{"head_dim": 64, "norm_place": "pre", "lr_head": 0.00894, "seq_len": 128, "doc_mask": true}
Each number is 128 + 32 x the weight over its row's rms, rounded and kept within 0 to 255. Layers, rows and columns count from 0. Numbers have three digits each. The size before them is the row's rms in percent of the matrix's.

# q: layer 6 attention query, 128x128, rms 0.0451, rows 106-127, columns 0-63
# k: layer 6 attention key, 128x128, rms 0.0447, rows 106-127, columns 0-63
# v: layer 6 attention value, 128x128, rms 0.0457, rows 64-127, columns 0-63
# o: layer 6 attention output (transposed), 128x128, rms 0.0557, rows 64-127, columns 0-63
# up: layer 6 MLP up, 512x128, rms 0.0642, rows 0-13, columns 0-63
# down: layer 6 MLP down (transposed), 512x128, rms 0.0643, rows 0-13, columns 0-63
q106 088:096147184085131139109098155130130093070172064130156128134190112123198170159135097094106101122172062202180111103114122105132099115153128164087137113160151130155142086150131135146142111158097158
k106 103:121108159149097136129108156171094120110153077097138141089150164112075129183154073093124085125174108066079117119077141191177128127160143178141123162163085145091056137150217143169123120143103148
q107 092:119183042089110168080076134133161091173132173168125080098150135120129122131081121095149119116136114112146090119124142178148086099192160149119098125197109168109116167139123145139168158140119071
k107 101:180072126191074091112143083165134115151116145100118119125122192167150139096123114104104094141169164139134106161099070117146134093190139095107149147109147174118066099142169143096105121108096166
q108 087:169084187151126123096160147153138104137130124154139162136093075149141104156104108095073119117154118090184143107185158080134076139128114155158137123147128128150182137143103100173081140138165156
k108 099:149086146107135149153146119157109077038218145139155091135119095155173124111115089116116102126183111042187163082123116110154117147111090132140108118157135131148164132156157128169116101121167182
q109 089:165117080094105101085116178078090134124158144203144119118161116142128135183138165112099106112105089160147091134127159097160147076115120104074024112177153138100157134141088130162077100106164060
k109 121:155105119141127046132135087162129135143173134143185139110162110178085143164089128097146060089156094111130121113112122120155166096146099101115134114126116115077096109166123110165124085057175126
q110 087:118204129134153065110167116104149115099136157105089113173113087233111156162103123170076174129122135087139102162103152144094114079155134167163114109110110156145126130135149122109168184127181140
k110 092:132185170139158176132102184129109134177163131155178144153093118184130158161142170126097059148076133060128175117143184147151101177111151118151162181114124174136137126098157130115119154161101122
q111 099:123129119142178133086175120119140170089109130109080087102098116129175129067083097165145158178096140132110147180087115140113137141140122121196143149094097139160095156096141090120066123079087098
k111 079:159180127119108126129100097053111134096120108125168095157169112141110106168141126095155184100131147103136124152151165144169171134182093192145152097137113148096106227135136118106076124105097079
q112 094:120141083156133195124157162091156111065099161112133220167141136212155134077062160098109101157088160115108135125116139156095175150128187136135100105130112076060085122101095155154122156131150160
k112 097:094146051166132167123151164138128075060107110156163149165086099163142137113137125122195108152081112151096173077151158175108183154116170138181139129171106116117137159127140184135172164164094119
q113 087:104140117096170171084076126122094119130106159165147166116091162079093183130149107101139088103164193149168110104152052107122126161122137187151124128116135135112169133120133034141155119156090121
k113 088:095164122109170138124101150154146157158105106109145119129148186136088126150136075068136124146195157133174091124178038125197094149156093160098134065117128108092127123126103071135116132101147120
q114 087:152151158118182136113138095085126121140112163079145092121078094126115168085151214133124139072154108123095127164082130125141099141141124146219128111157120115098121130090100097149128157120142096
k114 085:163093120164182140079140132114106080179129173127183119127175094124150125073088158095155175072210182144118145135099109100101108113152086132154126155148135175107139152149163125148074096158123081
q115 093:215144147133134070098112104152080102109099141151104117144113102190131133137094102092072107131140106113130130107109114057147143133143118158124112125131176105186106136091156102119119077114134130
k115 084:189149079107117130156147128079132129130103127112111177083136108155119178058099161110071139167110093153081156133196139084125133095171131094133097096193165089122200157063108095109139113100123094
q116 082:074114123120170095206157083157134081106134123118084159135178143165181095108068136087133162154183091084135086134120103120136122108069143106097171155086139122098136144129138143075129181089098159
k116 075:133093118102168125122095078151104114048133113120147129132133115149184109117119112163169155080255133087138127058124079104126111075091150106072119157134113139170110171149127122147094148155147134
q117 083:139115127116162089143114106150107180175159177114151145093147169113109141139143134153121089155157170108118239140182142110091149106114077111099073126149126117084152108122094129127157148150131170
k117 078:117160159177153114066145169143114111160095093081136089112133099180097112063128146135141148140140139152093131140180125145108171123119156106117122134127092108077200096139120097093152154086142137
q118 079:170145129104066153146127135106112157215129131155114093158091150106156147101119128141140145156090159121144124092166147117133169037188164163146127134162158148193109179147107084080092142110129089
k118 080:089125136125092144154123154096120146168152135102174137175118147149210170113140143161118163179077145152209092102153083121159168092174164139121153095178149111170123121178099167126111130116132129
q119 088:095154130160130129138088070087111113115101058185064146097088169127072123130136144123096177141174140103136125070109119130108120122142082131153047152136126113137126136086090058146119126117150144
k119 083:131151102158150129099170109107131088085081134162054139148181158172115140133099134129180152132113178134127130055097133134117066116094113150141068174096142148163140112063138080179115154062067111
q120 085:111164145145134146150123149140150194200112110109087113144179138138099143113154150129154100141077100135110091194109106055169086179127123149127110175110107148139133145046154111098110123195134054
k120 085:157128135129137105123162092138149153139155167109116137170145137054116131150151199101073108127148146152116123126100089082156112166179085166144169142116122192119069111113159145074178144145163169
q121 078:164152103121113101090099092121128145127172141141106132119139166157103081049150059160088205075106091113056121084113101138105174105093155119110106113094138123191150130111104174104164157100107131
k121 074:156107097149160117134066166104143121157172149084141122174063156192071104107132109151083104146083117140139142083132115123095167094117143106132043104097187161142138153080049165135134112103109079
q122 077:157177143125085159113208192162130139175137111118118113091086081182138111098149167140088112145162144201136066165071140120177106104123138083100103142070068068086146109100116153103105146068163129
k122 078:177126110127143150106175130130133155165122135118133081093091119144130143091088108102124152101133146198108151140057151116163115144151139079132122146082134194114113098117100173083133163094191150
q123 092:157209138188190168147127097138126091135091144122074154126123136081112097118094125108196121100098104109134112113143159102142159096108152167139171110078151140128126128104111183143140127094107165
k123 090:114137113125156139072155125179080179101160128089085115161140100128143132140095124064142114103167113110079065132147163097227139154106104152133141091088079173184134118140124175135131079126129180
q124 080:127122122120152113142114150141157097122144090163164107160108107110149095196193111137245140116150096118171159136130155171158111155123140148110172101117130126112171147116122150095169129109135091
k124 082:070134177100157171109173089135089160149089156148127090154127150154144128116150104151144084118119109126198160144096185154129147207071129157117120142110153157116186122118141154149140095169112129
q125 091:158081149132107117116115114174098157086138170155103108049107123112105102134134117110066156112098142124091130048094102151112157150128171185113133083107138190095183163148138123092126080133130152
k125 090:135133087181109136133167112164158139177119106102137128105146157151092129173198100092149197138106137175082089114121109143115155152127172139097116102117180107090149131139068098162114086116124104
q126 081:159141158062053072131091152148106100136171108177113197065139151123065116088131088146082099100154119118159181094141110088134118154070114149108164144139147080087063130120123190159138179166098144
k126 074:153078102096054161095098215153145117130124156103128222123087172155133103134093148140126103134150169177146105176133110079077171095047122161090119153099107098122145119080147167139163162137096167
q127 095:174086154147119145149097121082146125157159119137134158135153042171175128127114112174071088167105182121124125126136111166117195156087107169153128176172112137115140139117164175136155133101097137
k127 092:144105130145133122182170120086146163145148129132096084147109111161104179125075196199099103132148152136141115178148103069110111196141155144146096167102161129139185132112081098145204120153138158
v64 097:097071122111102130105146103129143125115163156118105123168096130183127109155153112130112131165151154085121159163128107032133145022148174099099115113141204082137141152110080132181096093147115072
o64 099:106092120115119112128124141184144215179044090135142104131068169107160149169099168134105127080083086152149083098104116128129088123106106150112138102114095161105138103141090122157123107157091119
v65 093:149173075142093139101164124132098110111102134063122181103111095148145132125147109111133116154128152062128087145067144192078103088105119175164148071107109126128108092054130111170175095107138149
o65 089:106110166090138102116169177144167109067140128138158155145142193115178121133148133144118155096121143138094174074131083112136098131141138121108081144108119076118134166210162099140086128102081114
v66 089:140157126126086102190129123128102150194106166144146131124091119043148134174067070102138142055105161085153158150147117146160124099154111027103143065122115135119184098117144191071122127116153141
o66 092:080100098113146182098145178159087144095178145125125102162153126122168148075184152140099099138141157148101146125080189096130161109119130115149133107121106144151093153140122098193136105135069141
v67 097:148129089169073125097089127200110135149147117101187115064073122160135137118088150181122132095149148133102160133186151115119151112109115130125175170082074119131168166133113118125094124084111162
o67 099:129099098058154113097162110091129150094110082115118119132091130124114160163106104078138074157139131069122144104078202120083133107165103110150140091109161098066131046180114071163113115156184115
v68 091:129072174107132102166101098098126152153145182088162130171165129164152132097196108162173093101100153155185131128115118074083117120204141147164146213135128176133114139078124117167121131136065133
o68 087:132152128088111100131160136097130125141125114148079152057065114113099122116000117122113119121132119117156079076149145100141135139074125073112123099121187135111109196133159125105150183104141116
v69 086:152124146125124080086115106147105182169056121156119117132091116108111123123062171116078103145160144130128165068094106149156087125161089106102133134131134095163147107115178158170132090113118087
o69 093:145103145148165164131125137090178136066173148132151124106137083131168092153177098118149143172124116121129141135119078102132122129114136180144140081196127133056130132109115103091083180171110126
v70 083:142134122126113134213064141118069113149134139179188127116090089130117101110118142106162152085102122140146122097169158083028101093138081124156144106142159140098133103186122154073100102182103146
o70 086:106087105098130146042145120122158139136108062106077132159096122087123137143154163142166141150144125105066116153144167155187093155131190151128172111068160107160145144139140074148154158063117157
v71 085:138140106075178116087201132126100132100154092103145112144155115118140147131098074110134174161117129157215114154146131172124184107088113194157068136132105055138100171154160154110112105095143129
o71 085:139136083105118134155089153134116096155090140164107132115126111211118168125139141135087123156178127144071106110102121082064109167217089135137151141102138111085166089123139096108156100122099130
v72 105:128116160157142103195141154119084136116141124095104173122153113189139135160162167098122081187135159157133136131084148160125107123103140157134105138104137134082134118171135126111111118145114144
o72 104:158148121096059120115127129153109088050101161090172101145118171110149111151090121162117135123124136104158150109107120138121138146230124133088160106163124117189091145112084096135180183150124064
v73 082:095104146122174146139205129122133162093131138109160150134172112172149159168115112152142124094097130082098105059188091110104126079092153132118135113134138156089159151125101148125126108130194157
o73 085:176141232114135090125120112160082118093185123131197125070073141081080079135118161105090127154149138152138123183109104135171134113139129134130164178123178143166118092142125135134147098136100148
v74 086:125103077116128136144109090175129122124084102119128158067134176087164118111148149142174070096161129067100069195134135143123130109123113125100163118168190123126092162139135140101159122122131126
o74 089:127093129163115115141132203124128138079128118153171124082105126189130138166117130136132168190173112151145160089146126165142110155163129124166081110066101140122217121094085132150145109166081164
v75 086:145125163147115144134100132128129160135077112161169142125108096061107133157068115212148127199133106152180112147105137160122092149181123098106107138146124121125129093156128105127157101168137141
o75 093:125103131029119048137155166117166129089138168120131185176138097145138080135154163055129179113086142174110136136169084075156124178122114135147083072144092111115084148173174150114135167085077106
v76 087:107113158101092147140104112187068197158095147106069111120064075154144109153164100103112122162154167095128112145148127141183073093146131159148152164111116129145150153096065119109106098165162088
o76 091:160149133122103134121147145097174115075145142131171162161090212126115140128073135187126169166077104134124171146084091088070162111106144101121169105121181100102142093108189171143101156132117124
v77 091:126245106113175185134093132193089093125199080133124114145072096179108121104113074115129115110145114088120134178047117058130142157106163118151117097154118078108091089159100141141150058083157116
o77 082:120081095167059154136169080088120114211060103108140062141106131137154126128160095165113135177177169129133126075130119133099094113092090162149162138111122085114112067164081070147112145148107096
v78 089:123143131158084127105142120140109085106106179097052085115124135160177089202137035126152152143134096159151138132110121165111115069097166165070137098164118185204119146155137172097101135144103101
o78 086:137147180142157147150139080110192123130174060180161150183113092070119094110120116156063145112140123080147088169125153093091134133097105135111133125107159096119121131113084136147112085138110088
v79 083:156123124138162174101163156144137078123145103106133142137137095108135132132155121142149142156171139097112158182115170158132090145070106128106108156107154099194151162042109107127153117149071141
o79 089:132130163163090103172114035090123113141077147125107094136139109131159154156149188145113112124146142218126051155125080115172098177142152089130146079070150163092077132150135139168157163122110090
v80 098:103115091155140085144132173118099134143034142083124112139075153142081166115096131161096112162139106109167093080109058187137150071094120184072097096153100163158113128153092137144147084153126086
o80 098:148151151111146137121054123171138120146216103177139136113141124040125086134127156124092173119157148208100139153153175130108167095150180124132141103126116084163163163124104128142092088135118156
v81 089:122092146125148126132100118136114149114155142082153109133162157131125165103150108112141098064159141131072104154110077110151155106130172088118107161136098106133129203069142136164106195179117127
o81 092:108127152157103116179147119086099132139093136119111133094116154101114158159102104141113147113130131122185095084177137069127160140094133044135140097081134127127108067117086136122116145061178148
v82 090:205120159124161124128140097174119107116152064118082117111144133148136178143178055215104115140080103134146085070146119156139110153139102150152156130118166162074111118149191153146130116142187082
o82 093:113125095162104145135092165165191185133163065158135084151140121120117102132164170120120172136120169119174210132137148094108154111187130121134154140076142132213177120049125141111129161154136121
v83 093:111154168158169116136115142173169146180174106131101145101089088111103099169173114162104116138094106129198092255155120141128102112101083127157114134176147138124055097130179147155129092114173111
o83 089:171133113085118126193096132103164164149129112150118098094146096188124126169121086073147148127098136100073142082116097166138121115121186160079130143114113100143176194125075159133156201082103084
v84 096:164097071137103156111153083083177104111137151149194114167060103132207072125097220130153088135145158110094129204137108148118131124077176137085118078118149168126089137105120164082115111098152089
o84 093:121118176139116129171161149189135201132095108134101138169112152186069160124141108113095097077148063113177136116153182078155141089065114125170142165110112185130150149144040085162092144128103169
v85 094:166124092147124169158123139120089117111096076124079150108141137111109116104113188112168037111053144171082054108113094133158153100174116178085183105150104103135084203155130132128125092144123164
o85 100:099181190154152097083101151165172166141137214104122110149145120155113156145110139137141168094184119095122219118190127116099092085091145130150098120106141119120169101154125131168161124103126145
v86 094:168165104121121120080139178153141081126158108150099093107116086087179143176130133167135144135114135099131195104104138136135104134178114128151069141147130115113147079075161175099117100124098076
o86 088:126061133153176133146111082108121206178125190103130116172149143149108111056130138096074142105148143140114103161195141112083179125069131125111173167157132112109093162177110142092141127176124151
v87 081:196170160199147122149089111088175091143141128107122096110169121139141079181129101119153171144155130100145139122064132104121125083146108170153153116101078127126143139100141096069151078169117196
o87 087:044141146137132127134056114137123130156094136152129141181149105113076165133143145159092115120102097083087134150173109150117167179102111110099088151125091137150088112135119205169158150089116106
v88 088:123074153155162154147103114112097087140077169116091136199158147091178050192097144169101079111140083126079143065093148104154120149108150117112103110057052131120194128122116166139102129074203180
o88 093:104130137137161078125136104132132104180108152149135122117105130086097140093159129101133091132106146101133089180120093084165243175159165059165089137169166146136126181126158113106145129152075135
v89 083:129137216180170080134141176144150115155065106101183203164145159074127094127112183151118133126174121140155122085092141180184110123147080208126097170102132088113121073104143159124149112140132120
o89 096:144163119076070147144118153196077061094121191137114144103156038136146138140191137123134151162124106100097121182154114124107089126145179086146111077228139171151117182161119158102165109141096153
v90 086:140106117155101146155115076047086161175148089117161107130135113136183145088140135141122115122111196173155042136128100107139102075113149150126121118108135112119104099191151141124120120095091139
o90 089:118101159108136173074062172139189069124099119169095140091151123131109105148102138099121145121114077092132165102128087115174124143104145221141127110128189087156074085172078075187154128124105132
v91 090:117125148157101132167125121161178118149088078153138129127179132060091140130032150165097109080109056138093122074157129122071112150125156123145179086109159182094047114142129095155156159141072143
o91 085:123122140145173146093125163160159156090139205113132111096165106165132058101188084127161123150140174097078077157082120178156124138123104098140111091157107097122171088109133165125079087120134173
v92 090:133153107111160109137125108156148169133135080162123077153103102116151143117103135127137138078110097128129101197117086151109165120154135116098146106198131116118167116140131078077097134143095159
o92 095:111097195115085129146136206143040132140099144131116150076086145147127134147165180163127162132117080091135092075146184089117090142065074150167113170093134100132102103142099185167125156119134142
v93 082:129133126116113159133127177155203124143113150120162187088154127076121135120081113098067113175109114149118074167135148148109077082202084047147131131137152162127092069125142154146110127094199077
o93 088:163137135135125081079181117133067064125139098133127115095082103175159106099156161182117119089095166138123151094115100130134182158103121173142093207140079169098141164129168119132204032148117099
v94 101:137137118139158168154156174137144132142117147118096094157055118105117123215107147159127098117144186122138114158105132131174095119095126141166095098149070104088124175119122134169189161130123098
o94 098:153076105080101120103120121061210107161125135128136157147140197151099165091144113118145135169143089168168116118143102124110161117125145175086108162171134123180117110168120150096123074096100076
v95 091:101184130088178190110091078085157140069147130188144122108131105156126124154092119118158123109114111199086132050091147108168070176169086102105146126094147150101121126096141173133151100116109109
o95 093:156087121137134098127176147124132133192129118072131120169119141101149157109128170100148138202126134122126156147145060098147160142136142208111176100107143161157154105167163147110156137105153065
v96 092:132117122080152059068140141129133091107052137126135146114190116143085118125226094085102114103080110105122108117175190181145125122110099089168149152122153075088106095099137181133090131141135136
o96 089:141123164171123178114142160106068182133172094101113103112125108140192116104126128180085129092162178109085139116125111098138159203176130169089116127088129157133140105122159155204155154156102144
v97 101:128137146056094113133128067096114168136113126104087143089156139120112126155160153146080153154120061154085161129163112079190100116159060058128141148144176087107100089158122121137167119091095196
o97 097:120116116184127116134117160137117102102175080127136187188138075142128111113120078083124136134148216106145105117060103156139129168110158137128128101093071137103132119080132116109161106193124126
v98 089:105168148117132142113091114097135063184150129091118088098112118120083094131138119122100133162169119116105113087076173141105118168121136106138182104173169156153163177093097179122074116110139137
o98 090:114104086093123124159184132083121134141210143143123137136168171112161093174121131096147110158109140109167165161180082127133145094126130183176135114092138114107104108141203097162123128171131087
v99 095:131143127156158109060144121088145166166158135085149139088165096130146176140142244089087083148068110108096175104101095138114132107088096134140090161136172146105156120116164090130123167174106141
o99 097:132083102089110145177107124172096091028169142110150136148152147166083114156145082159178144118191126117128119194122131097161093125132162181170191099168087159105141057091092161091142206128156097
v100 104:056101133110133117152151136120087054156162107119197118225143133098109119113106087183104083123173163126162108172098145098125091096176139107118112100127130161130137147067209201116136141123120075
o100 107:185151154109098155138082117132141155168097101112088131086155089159173090131133122120083159124106114138142135104165088149099229129101136131143101186130114208120094184168093080078143087107155131
v101 087:100089124123161140105132146164146086107167128157140138173112099138092035099141186127180075138082192132128132111128160123092140171159140117123135101160117140177050109084126177132134106201194092
o101 090:149161085119124111153084098153135131101142139041183122114057139142093122137081091149168204165144138133132147128109080107142158120096105083127124160094152176075132196137138066153210122162088142
v102 075:080125147187108086106115111143104149095110139117118138130163103110104149106111144174194113148140140147185143129085131076182116209104128146126105097121106106121109199133099150157139102132166150
o102 086:162157166147122111154094108121149033172108153128170142117119116110170128193136077057074180156127129144101142109172125150172131116133135153093154090153151103142091100155157136137139121080114198
v103 086:091153100055136201143116158141178138100106091113104119115174179130171200090109121200068111114130179126194211114071089126128148080153125100078163081167134088172114144124172103141099106093140111
o103 086:125124142183172144152076101178084122099179134185112112141125145138109140184152074132101148140191089201136058081145099110145136141148064133157105118069133118113149115081101123144113122110108131
v104 092:099120134109117158194099132145111160099122093091177132079133195109079063108106105114117092134111156109094175118095102125135155091113120136136147121163148160132218110136160184124191094140160145
o104 096:179147147101076116111114141157064134150115133106073149172117095049095169142166121132133145167139113175125080137151141119117133141159170135118126140069119141111073106154075128111101106153071120
v105 091:140082138155139172132097100170113085138163134120140154177081142169092144090130165135139124124118137128169082099163129110114142167101152159200137090179098068152107174164148132111136133173101170
o105 090:133136112129141078158109089133124133107145117105133127084118151089124076160083199122164180133160106154110183100126096146158102073075169122113099174181180113132146109098105088130121186087189173
v106 091:100167159101135142134138084127147138142079183109105149156106120122149154149093081088117078209151123113133088162150147198131065119126170157077219144120142135234132145150100164209151185118183136
o106 095:158134115126106094117122122107114111130180129099130154078081094090136052139075121138122168052096159112118107142089121063144120110122080140147078118160119134133145113201151106119125119088103089
v107 100:193079123162142093137146081152097126158083081102091108114137167149092145194118187054076132139117137124115128135141161152109153173167117113105155136138070167165138147169145122128171149118157169
o107 098:087147116120137143161129226117112101108081160149125164139176142163132152091145077103153120136137094139215157150156149072129118141103137117168114060107142080088130066108157111138132153082167135
v108 085:109153130079081155150095147118127075087143152145130161156088194100156087161213100163149149211168143165087080124090134103117170162175092130143153157143137166110116098163142084140117143186121123
o108 091:113109166130130139092195123085149164142151124149073189113151099142119176073093130135104151088127104071145132171142073131141065167112112104071089091162065145201131119110097164133164141109133139
v109 099:159128089140125176149120114136130138117166113110171198155122144108131069146097204149138119142109163149125121046120132148097126148154109197120092093088154108143148111109167127116076114151139108
o109 098:113139166126138096048106158183111098117127106132090129112128156168102083078133078118132112108140100128138134176198141121125166112107149108053086106074165181113128153158124129079150083100112103
v110 098:119202170132084166111077111093116167105168130148107164174114157109134110196115169120119110139134128149165113162123114163130135154152155131100087150133063159116145099111172176099136159179101150
o110 104:158085150142068102135178115145109143133135167103147128150186121172129150105116067146121135157124117085142129091144158082156143109102182168140133134083118100170138150142123114115159106109175072
v111 094:148141117141173132161149082107111064096162128091120114142148088152082108157132109107185076130108109127134160127114150104122187152102124181112154118130148123111169082098163162182143142084113099
o111 093:147105098079152147109118167117102191151133099059135106171093173153110114158085103172104092106118153170141047164134150115105089150140093135181110131134183131139110226145130094096125182167076112
v112 093:147135139134127116113148127072107115167094151096128115122119108163125109116105170168120110172130143122160166172088110031105164102175087122123136169131154144091069075162123157088095069129117107
o112 086:122142147127101126126091134173141199179205152180107121077127125133116157138128103149122130097108147070105071124124126177085117158094164113101139125136153099122152139155165103121135205164074093
v113 090:054091129144128199130132128175100094104130119096096136085173130161148187181068077086137151144109125125106136117106128072069178087142099089099134104137102141137129165160123114105084125124160124
o113 102:148179153146157049106103178139142123202081191137144113184060182153146035115188126126083109132147163140139114117144132181193118142155142140086099145102112099134118109086117141132151132130069143
v114 091:090112096137088136125087137199125145121112145091105113130100118117106080163085145133117085108174221159146111132112071157131135127118130110103095136181057137139120129125091148077112119143141209
o114 093:149176199068067109126179100156145171108136089163179137164098159091145192092116128111125155120094106135123158144120174173119159091102115117138069119075159086100150121102110132092137120096093124
v115 088:049070128119093191138142143112140131148130073131105114145129121128165113113086133094075091095164064132196132183124101098160167152096130151141092085164140174097112142116102060131163131087115128
o115 086:220130087112109155122129116143119076118114172154160135134154116136080152109175110167113171122117169115091162136083138147117182108167082131140174153095144185134125154118131155146104102107188156
v116 090:093137094123112100114123139146104132099098149141054168157160112115167099112185108040105164165159084089135127159080092131127083145106141135115157176115117089098196127138126104151153120140172156
o116 091:122130148169115093163143139109129121153155177125168154126124160102101138122099128118145079126096190144078132106150116131112126106135151074083097066184095143161105134109107159123086130183064128
v117 089:162132110143139111112123130116161127123100139157137088105139118158089118159133153081143145110116144106158102165225047203136111151120202153103136159179062066144139099104110130137135102116137130
o117 091:135140125178138204104138146183180136101141101126144127154167076084091169106164169151150124116105132131151142098095166091154160105147069116157140168075162083082142083117171145114126138098100097
v118 090:161104151128087077165136127171173072194093138083157113180089119136094185149163171116121128138140094119123091110166137174119157095162086153113154159159088081108177174125104087153114122152068160
o118 095:115092081039159140081062157129085142123172165150106126066135124075176122083112169171106169140134171121160160128105210124139133181104133146100092098121097113122112095135151163106141110109146078
v119 093:139127130130113098122151131116150168053120109103125118154092131105104032159183153130116103159063108108102067177120169106088066082134105138097124096183111124129119101067126139219089096111167111
o119 100:125084146139166186121145177101103113110056131158111158167098114154132153168111147160133137108172077122137166104143087130175129127141146133087131124133097125139147157156109122113120107126081087
v120 099:142144126131095083120167151087142167146144110090116182147089128098171164156100082095137135175107144092120125106128129166171105151105125169121150132099178129080135121111131103177114143163173125
o120 089:136142127178140143169152155161112113139081095160125118141139131203079141103126150152078163136185143117133124154107140105116124072079187101128159089135116132203150109146134160138114073120087175
v121 086:103108152132081127089111104105067072110085138124155134107094138166059161152157069113117207119107090112168083166129164106163126117078091092138114100106110048107147127123177129130140117104113125
o121 082:148161100159098096105179113112110173157173103155119091120166153149186109141131179150152129133192133139106113095115119113118132175145181193085094168152144168128166140145114083121105167129081131
v122 084:180121148134176171156118110156228174121149110128151086121137154157098139124041106135142164076087109109159142128126148173150136101098102132152135117147084163096116216169121123154154137101117148
o122 084:076149123070087101146128121174089149126102211137113112149113106096113076148180121103123015102167143119097119085117142072072174097164139130131110085098195156143198134059126128154104129117108152
v123 095:148101106171148125138085131092135096128152092105113204125141115090125084138162151188139133178148079124103168093126178133126179129115074090092152104099111107156122105092152077182185088115117113
o123 096:091144091111078110087150202138088134162098126142161057098159087111172144108099125141111152132117165140153140137089085142156105095140117148142086103128157158103116208105120190138146114158107126
v124 096:117163138108127076100136163111140082119084081129140091072118098141151041127144149125118119180141145088150051098085139132077111096144108054132141126172106136103213178096071129097101114151131120
o124 096:105143134179121143127113096126077150089135146184187140137177145121139156135130173126125129108148079188101182163158112125126124184155163145138141122105085139082104126113116093148136148112081119
v125 094:165140185122165177176141137140069137149110167138159072100124101164190116147112075127152146156115082089143115177147146114101208126124088142173139180106132147124120161129152206153113113069113102
o125 096:121149107118038103118097126076143116133127071129138153129127118143077097070144109128100111066088138124200129091144136136079109135159178109070166137157194121129189097106147122104083102066056149
v126 086:085190165132118135112023102167141171117100128159190071173116142174112106136117147151117150150161097157166060157102113119092113116129075171133108146114157141107114158137127134160129121205130136
o126 095:155185167102076181125098108099165128137157131135095108133078083126125119130090120147111150147087079099160159149158146150145088145086139089080136139086069156164157118092167127107137128087132102
v127 091:123088138139085118177156140146150078156149143037122148127104115130058153176109149148131122090112136140132139130093135141185106113145100111110135125113129146153133075140101193101123126108136193
o127 097:144145129089132143121078078136106146065113156142120166166132142104177116168145099094146119089165205117154113122170072134155139164098169088166144118124097132122103167165124110159128187170154103
up0 095:124131157155140150125117149103095135121123122134139118156126170130147101135144124148155081148079086106100205130113133130064072106180140138216152206149175169167158113123117174170140134123081163
down0 097:181181137122145196129079122144165121184106071154152146127114080158144199074114167156141129129153098073193112132103085160128114119138137132097172090120122110154131108121087177103138115082146150
up1 109:116107114093159146173150142126171064134112162189172103101159106084113132127149111108156156118081215188117130147154086190121102167079128125160096119144150170125139144060189162106127114120072193
down1 103:141117157193075182159162101105100139165140081093156148078139135150137119137096083177106112146106102130112145095141097142144155115121191125100172175140197100127127110046140093081102048147162183
up2 111:147074153132209135078165173128117145175121061083150094088094150085072119102129148183154128070146182156124110098114139096127145147140182093114131116128111115139192168103110064140159112122116140
down2 114:209155178135147120151133162049115132098119104102062147121093151148110145145133115129117126085153136131155121084107136157144151120129081105090104144096106159137120067140049136131163186112114102
up3 098:103123156160134169173103131086173114146138081076157083154058133183146137089128128088110144139114062130202116184144113144110119069053100086133093126156080142168168158180120118163172118127115132
down3 108:137091100174143169122141096128092148164164175142117182147086140183138079137152169133144129120156099111102114132183135137081135099089094130156102142138163157129110117115160070164159086157094090
up4 095:108151135073058125140132099168204143154128108040094127165093141134130140108117149170135060126094101160129176133132150116103119113144114048143157177136136136140159082103131102164132170146155133
down4 094:055159132113120064124137122073077137119144129151112056158112128144088168096112174068155104151094118161139092122091167143152184122103130135168111180156125115076119128131099104174145148085130091
up5 099:117082192119080173155162043042130154156145109093106082132142145119145114089158089132202159131132158196151168117118094155139181159131130147117127169128169124108175106133133076067132101125123137
down5 100:116131109161137082133137170105095116094112151118154130129143217189131148106092118143101104067113122117113140110090137161170156134121112177165160051107099125103194140148137095132111093098158143
up6 090:136138056117138071134124134065114087189098157123119152123147088081131137136164098166130128112085113115113104155122113133153108178096160116192175087082143103167078200133140133155136140181140155
down6 093:207146155158157090146139106150105166105134112123160074122118141077087138172113097101157141097085115092097063106143108142137086163088074137099159067114114177115075149141133104136150094115104152
up7 100:080097105113113103139102167153138138101123063093082136166108134125110131156116176147147126134069154171142109168099126087114134087059068038138132127110087169101141107098105077121107162116180098
down7 108:094104207109109086086144110172189157169202160083128114146101078147168156126046165170156138119144146106105134136112103108163137158167077090158127083156104165127146104112081135155111176145121113
up8 108:084142114159168201103157176129184174154152123067085114099108123136135102112131073086198129109072177109073164147138079132126162077115114092073132170185134116130144135120097128127162146128131115
down8 096:102144131134123128126093114124101091160085119134164187124176164063070137066124135139125111151141125000053163183102095135091112148128126179127131121138076145122115146186114092097135159128142105
up9 092:115028136092142168107096185099150157152076132091086144114202112129090161172088181136120144120113122134100157138139082166189143120099152139156106159100126173137082040112129105140095076126102062
down9 095:107088117142116104115103175142105120087129129162129148135126141165145179102118076119088137122085170160106097160118159074117106049136176104170154120087145202133162118122136110095127165135165088
up10 103:075136176142117121081061137139126059110080105151106148115079143125115074127165127142138123174180137119138092102122161179095153116076103148107042140096150100175178142119123141108156140137173080
down10 099:111131101055167148156098181129107108099130109158133072113089157106118126083115099172127121133170190147059143124118200140132086130148152110087076120122106126074132156116169174170110132127121053
up11 093:160118169117113156145140125091115104147133148149186096095173155085164206204170131103163122096129107080096161118116126142117070193083132174120083131093099130155149168150132179181119099116125087
down11 084:120096074105116127151116127209161112119119120137150166073176150116127086182149079109090118127140150064115097100114120129090146170091100171104144069101115109122211155113124149108112085136056138
up12 096:106108141127134131148066116092132113079069128130040115090113134141096076123076150134137160159111157165094139152137084177130129066094101156153164135088122174075120084145162128152176115164151106
down12 090:160118094107178127072190092132128092147088090147112094152106118213082150154104138119114137117112095145125204149095152208157176061081137132115098174189139104096177154157127165112127065134076121
up13 101:137184121100130169141136074115173150175070148078097070136155099073180112122109134194110138079097174133113091105148113129103172137169149119052142090121131169126131089152087092175156152126106134
down13 105:129121158115160163139133166131152097132183144160146130157140096064175103116116145156135119117164129142122086113148094118088095048076148125078134201133162162063126138153088097125154142154183175